Weights of a small transformer language model.
Architecture: RMSNorm before each block, rotary positions, no biases in attention or MLP.
Training: a variant of Adam for these matrices, 138M tokens.
Each number is 128 + 24 x the weight over its row's rms, rounded and kept within 0 to 255. Layers, rows and columns count from 0. Numbers have three digits each. The size before them is the row's rms in percent of the matrix's.

# layer 5 MLP down (transposed), 320x128, rms 0.0766, rows 66-99, columns 64-127
095:111133128144140145117149168074168149096079094132092156141188078049145135144125142092104155100143127130131092122142138136084106121122105144161147118119112159163108117122104118160146128124158130
100:139128151100112138106108138111133142160130144145127117137172192135150137154155071149098086127146129206121094112118112130154140119132168158077082103170112153070118137139101131152103107148122156
102:116143185142133105139123149159163116132147121137138113109157154145113140127153079143123134126126154106168128069130128111128161156143105140137129096106092163148150142129142085111140187139124166
098:155147127115162122145110117126085121193124134110146127132135139131109103149143121154128105107099127152136103110124156141142115117097142129136089115097124144091116127109141111164174140128168129
101:144132104146105124164122123106173108137105165118167180119100071092192128103163131110127141187143156117116131106101171122155159137123138145135124097153123138140118091113122147113107133141142135
106:108083149153127125119129094117157112122130106144115126084139135165094135125123135144170136127150092136119122175126083089102122101101162058142147121088107153165119137145150114143139159097118145
094:166121122139126115147090088117162135154098124127147126138069119099133070112188139166121126126110115117080129094117151129117121128142134119102118120199138127103080139116105122166156137110140134
100:095133104140123123131168143128178134098135086117071144117093144092101122123151187108124121155150128106142162118146104102211143172102131102107118136130114160145139128122109102123096143123156107
102:109145103118130106164110125089120113128118162115129107155129134147129131121173162148104167158153122159142108098105132156117143130136102106146121164078112081127122084177118106112176111060132099
105:134161109156156112119140153142140135109119142101161107183165157154089121119159122101098154098122190138127125171132096083123135105065147130115130173173132117137132118147116137175139147115090137
107:089151165115098173132076115126152148132132132124147124103111143141164179154117201113132146138140119115123102139162116116124134127109110118118114141141099121138140119131126152135106087096149139
099:108152126105140152172161144165120142151132151143149100103119170110173107146101078159091094117141138127133149150128117129139165131101117095124135151167148127120148126137127092107141107149139080
098:219117160121120148101129138137141147174106143119137193152127153136155113117150094148169128106131158142118120130122114121130120100144079105127128121125107160108108133119161142106149130151130126
107:101121121160089135153139100134142176102118152090106131121105116111108106120155167154135145136132090121123132096169124155136133165140107137139143148117124152123122140090117081109112166130117073
105:149110103115119111160151145132109128163168127161141131127151106127125139140143135130139153069121141126138128110156085147161186158102136147115168110114117118121113187184134118113159121143139100
094:086158122098103104179072119198148140167116088124135141144098114086136093138122120135115136161138111083092093134162133140074165131099140113134157124126129133080070132121130155126098123134128131
104:154131104118138122156127127118172147157111129146136107152123131137126137075145130127109146109134174162105166143149130184140125110076121133130140160139127136139145123067112146113129133128174133
096:126131094120130110099124127158114143104115102137115141115168137148133093092143090124098151066167115129139106132110142149113138108158116132081121132121106161148077173086148135170144124149120083
099:095136155135134134151139125120172135095122097110130070169183122135134150127130114113092109180093124138084124154117114088085118118156119152117096106170153086122126134108120124164135114108094112
102:089100120153139126138156148148143151103121131103155093133166112165089157111195073161074116184100113127126102119151121099132106122082142120146106124107082154122112123121111123122080131114110147
097:120112129122155130097172130118171144168095159126114127164119123123125124154142184135121122128118120166163130122133117154172083086127095141173118113099135149113150148110128152131171126116121063
097:115109145120127146126080116127165167179134150118121133153114138117127115117102137123132114141124134153176162122113140157147139128127090093136149130146115135148146156158098099123191155134170121
103:155122140142079074104152131117114171125119087106092127161111136104114092071139121103110100123115142116112117164121112172093125148123125145118113121075120129071167144109123079122118128165124131
096:109131108124154134127090100115142183164142142140076148113145092110116152163109142159089125117123091105107138100148130115098091126089113108135144123091121137137120189161166139111188125105158133
095:132119120144145104130080114137098156153151148072152114129142102167133138110137154132134145148155081153174125099103115147154173125098113135142152111125126152157117062137155118172160130155148111
102:113143125130141147200166154147118150129134144161119188155140084129100170106118037172128093104106135120109132129156105121116098160135141126139101154116158120132102128161105152133157135132131099
099:146148149138148103137150122141107104130087110149096150123166117139143125137107069141140144070162129112188141112117107117159135113106128134113134145146104070142133124156134091157144116139109162
095:179131110139103114108077134165128115106132149121141115132160139084124098149134105122131176125096156107130137105111145154114151124135123163124069116158158131140111112119121175133095159105127127
100:148150113151107155159098100189098159160182117136119127157099157113120092123123141161151127117154145061131119126108128094112127136169109134189127103107130119176129174147095165128134115089086138
095:135111138120140122125153141129136154167135102121112123137171135114106102070166106138115110104122143095120151111122165125159127160142136134112160156165160151142100077125199158099119111146165133
094:101129154146113132167119170099125148119149146133161141108127150126135072121154117077131126120112103096107136150161129147081126119159084130148106158104128093138123117109122097155080142126132118
102:169160113119115124131113138126121152128148135133124099108125108154143108137118080135082115111160174157107103141167109114144098100110119090115134108114123085117082136117106164162172090122096148
100:135100140122130127119126150130147126102157131174112105127114121174142135162189097175147107170121118133114112120131140134135118163136131127110101113158138139180117093151136196115131154160124144
101:140151130189101203122108152128115122131126160113096135132081118108147112118127200165126101152134145140178122116109118160123120140091145107120131157115154139167120123127086086116122125179089134
# layer 5 MLP gate, 320x128, rms 0.0783, rows 67-99, columns 64-127
099:190117191139156141139193124123124170119118151104132084105150126155148109153171130149091124097136103136128156103106129126117116143163134142110102118124152137105154112137170205111117107140150167
104:153119094091113167100153150132112088079101116152121151105165154097148124143117115098132103125097142132116158162129149138158097167165116133125064127134111140137076117137118116064151151111109104
097:144096134118132113127133142136126096151164119167120162124139119115131133162134134157126130158092112152149126154087120143130125173113103117135071093168144134145127141115166174101113102084117099
096:149152117088167124100129149193128129147093140124131135170110157108139170122117121080119141144147168130131111094128137114141170091096146125110146105128155095129120095131123115122148122145123143
102:119158109122110144142136103160117120149125114131145127088085140092110136130155134180086135166115123116125113131140102145144106092148136140125064150112148130081143092131115136110119078156113117
096:143138125096144098108132120119134143136135131160157158136104134092119091082122087129107153172131189155126070121130127137112131123126149118166121111091115086127107129142130122150167159102116136
097:171109143138115095108093121121115145129129126111109143093146134119110189104110143109129145139119091113063136127124104152143171168101132112118135153133131061083144129099103168169131131120106131
112:136119138114106091125164125144107133144146153146134134140185135122130098169105117146164146151146103135130140155119072177116109137144139132133106118160201105106165132125114174113079166155102124
103:176114142109098112129134107108127119099091137156114095119163122098119099115089122146159087131167116120114132128137152140120114188171121204140139120094127114128110141118142163109169151110134117
094:154144128104106087131122122148128104160152155108146123188173139125124133134111112104140102115155077084130117130137129151121107165104140131124155144150151090121113125122123145164095136159081123
098:130143124127105154094143180187150092080110118144138139127161151111152149125143062113174147104140144099162133121104140105138135145095118150142116128135163109161126086111138137076157119102112097
096:143086142154119127140192149181118124103174112136152145129159147128143124108103146113086112144160188148126171130150156162114110161112134113135111115123134135119118145130126157144131108095117095
101:115165117120136135100079124131089089163086141154145130132119138135124163142136132087118131150161138143113110146136087121117172133121155114115103122171096123153135139156130128080147113138128120
102:142101101116126159128161149123084123136160146102099112125157113148121168123135122131104155142149109144119085124147129120094096113134154138176111139136183122149140102093127147114079125113118094
101:145129136157112135112122122140129128124185097135076132135118130114107139101108124143118156107099121132102141144163083117166165134096118150168128082155156099150173154121123115096160103111138118
100:130190135136120114093108126119150152185156192123079122153176153101086115119076085099143129136109076134092119151129124152146121110163116140107162159159139098154109133119101112154143129123164087
099:126148152148133153140093162128097129097182131129110154120124144089113102130087130089151113148041147115106094133155107135148116154160149083147122125113143144175119086117137104133079101121167122
100:120108127093121128135140120111139125092117143135143143170122093136127155111096109119173140068124111126145144113138130135128113118119093160122134109132130091079123129129162144049145130122100117
095:100115094081155139097139134129132144126141121132140162123145115110100117145093119127151054135143137133124099169128107168134118132126128150110111154174144121112112089090201095090140185145097144
096:163101132085098085099118111147128142152101150098155119169126121113156195157103118118114153097154144146157108145129114178160152137157149150105123142115105098189186155118139145126103131160125109
097:149137158164096124150119138155172126146107180110178131119109159130086153127076128122152143168142147158065121121149099129145099123125123157132150161091128103124105138103145132163116100092129083
102:161116116129158134120125114108066102130162106129099095108115166104130161151131151118107096173164133125109142162092114121142121138148115133128135077176130092139098133135144151123136088111111119
095:127141112133109082136114142151111096109129097126169074143124178103162130133172104137157155109097124104141125137067136141105140126148117102143108096108123124161109104099106166081099129134104165
096:113147125154134106115134161109128097137141177079098104132188098138113095143129128134079115141129142142098127092132113118134129104122099159110148105131133138120126146111119115098132126140080128
100:115183144072129124115125138140120112155141102087144154127139171100153119145122131141135079205122141172120114136155146150128099101137143128100165146112134134125157121084135124137147110084103113
103:108140163119125146100111088171142118107090132147114120092115131153176161096109094163102126113116156140125094111143147112159090102099112139103107112145162153140144098127162158163161131113114093
097:143152119136100126122105121108127146114087143157157130146122178134131097106093098152127105193136132153114137101130105116163115125116169166105096135150140144120105161097153133113124128161142071
103:169147153098115130081128096158121102141127131139094126115134137128143127139111132126113101080117153141162133162134130132152164149139127083141195152128105143146144112144114145128099143155113110
098:150100118121097077155098117156109081137148150165165131129142154111123111130092094110171163120145172126142123141110040118122139122127131141141126097126113111148184141114105094156133176167136148
094:110093119081168119102137124131164093142118130107120107103154161083186153145120114134104180138146155176110112101181124084136125121086133142121154101130113155101117062142114124110112148129132127
098:126113128111102133083149164122138139118108110132106117137151113139145153125113126104126147151162148147134122133136141142134112143098141090150151132165085143168086102105133149132074135142135109
101:134142154169154103098155109109108123144111084178131122127099139165119122128101122131143156165177132106108142142105152176139120120135187148126087113150166080114151069149133153085119120145114149
099:152136134093141105093122121164162146136136120122132138128152103110126148080123128176160120138111163140079149105083126154105144104154084158105102128102115086129105177094096120126139165113120111
# layer 5 MLP up, 320x128, rms 0.0771, rows 67-99, columns 64-127
099:095060063096121164111144136126147134142119110119179125134198114103098103165131131103118138134100161118092149107160127124135135128154107132135112150127141171126121135113170131115078169127141109
102:108167101075118134105134147117137102097128123138118128095150128109123139123132153177121140106122127140142110107138092159125143153090155099129150142125131093079163099083173120131110118106128134
101:135149133133126182142150143151106115099120068107135148134106141118109109119132131118113101168117134121152076124088138085148120153126104115124141166104150107140099136129147149081154154128122073
098:148142093117114118148090148110139187128150105140104134113110149126144137159132152131122125128116091171106114136093100129142136112144134139141153149126126147121143175117169140189115108124147141
106:131155145125167160177123080100103115179119106119155137075118119084120166094107132131116117159088141126113143129122129105108087085142127125104129144135128141111125106125126126084127128158124095
093:145168133113138127127115102123166138095155131125111216108100176089159138107132109135117099130166155144167135156133102154101121161097136137157126122112184110107158146091125099120136138172132132
097:144148157128115149145144094146067142136079136141125140135153123139107125147110136129114130114081114145146086073114160118105107130124101118168140146113110173117124129097139158143134169131125109
118:138149098162121140127141148144116156131118170140115085127134140113132085135156149108138147145109124134104105094093133160126143145111173114115092128132138087100155119136099103158113142092134117
108:120129127118121155137143112116117126092137086113110139157125135155104114153103102139060110127111133144171093110055108169090125097094127116137097127105144141113172166148094075106132138119113127
104:153129123120123106112119126145163136178147145128142147099178129146147147099175149147119135060125159104144130120136114097143111125107154144133053126134117159128109128145156096141100138132148162
099:112081144138127150092097116096111164134139142106104137179116093172087127154169158167147103092111117151120123142132126117123147116144122132133142117145111091158105132134130133086113142134127097
098:119139086154087168137103114145135141108126144153132113147097131125129129069113128115136128135105122105154125153133099152120116107119155110124186126111148139119135118143143154123113133102115115
105:119163106114139138156133079159146118174123120127130125149122103143104104130108123124106102134121118155094156089105138196134156156103091086163125094131154155148134143102139103118112110087142135
106:100135108070119145094088145118165107154169120114089136154113126092087131071102151120142179152125135138091146100121104142146143187106102130126141113126121143169110122148127084139159118161149132
094:145154172117160099175099164065075141098123141137115090116099162137141151120141134184156145109141147109119130149094111154169152145101109107168143156151114095128114146121130139101123143123132138
106:104110142163149137185164101131126115141108130133112121116137136119134116110128143150142125143126172119140159155110151135122112093132157105133185176099130154105148155105128133143096090139127166
094:104081155144123108174163119091130117154125116102156141136078134122133117133147099128071110115170116160168148156160093084101156120104131141157138113164121125107142136140139113088098131117145106
100:088117145118145154120114163143136140108105135069137119150144143113104135126124105102125100148163139115130155130134146110136135172147170134139178117110153141094168101139097139111138160150102149
103:152143187182119117129142105114122166095123170111132155132105115105134143097162163146136093093145120153130069149149109108142132111114126132151133157144140131154084125131134108125148143109133118
096:133141158134173129137108109136091139143111108152130129146115096091126111129167126140137121110123139104075100107092136131121179168117113135147091139101107156094093135133138087115170123117113101
098:142143141133118132120124114130155089149136169097142146095123128141125125132132150104159136166142097115102156159140136113132144120167159128142155125092139118123135126139119103174150137092110113
103:112148084118122129177169106127122175124121147125102127141089095103138102146133131161119119130076107089120135138107137099145129137145095109099138132116067115125108096133117143105132106118094146
100:150132124170103185106134099128135136136137130107127120094144168093166121143138131103114188146123187077133120152120142125064145087140136129139103133116120149116132114115131125142137111179148123
096:158072080106106132143149130142123174127131113119150148120151107084172079115097127187141101113104129147098129113112139115133116113098109150121136143139110144150082107131103119124088132117126159
101:159138141079130106151116111137127107111154117166097119126152127111117113099125109135111150162131112118139136134127115093117072178111104090101129146124166159116137093158129140126128123136105089
098:098128158155150156107150172134108139150154124158140110124091169124088109162090105106157116144124142123145130118133135072082140149161139112153118108057109157134134115111171136164148120115117125
097:141129141172154161203163120117092159113120126108120110115144140115095157109132170128149138116123091131153126148087145155145118142155092099140144127062125142131124119119108156160077092122120175
100:166156150169118090149110126100100116132179120161129171133135115091113093088130122111116141122125093077117120140157098105094146148097154115122115127107102134159162101161105139092123130081089139
094:100097140148117153152148109148128163124102112092145127105122147138144116134096128085142148161184140103153144154141125126120138150089155120158144086118108140113157106117135089163137105129140139
095:123136095135153085168125082147140113166075095126147138111123150096157135137111102121152119135098092112155086146131100152180133102131125101118139178143129154183135132156146161115128148148086106
105:147090084119130140138138144094157139133102140133151144086094131112121150117119142115123130116133129107106114082141134150124198141099117129181136157085126122087152102103122130114121094109144094
103:170130098112141134115176175134073100136123117131166154127144159144143149114138151127131137060112128125125112127141125097131161115139092183128155178132154107130114192169108139168143095142141139
101:103145145149158079147105129124144128099128128142104164127138126168147144090153129141133116136107188160186065148116119194129084148116122111109120129077112157083151128162172154124090127101102134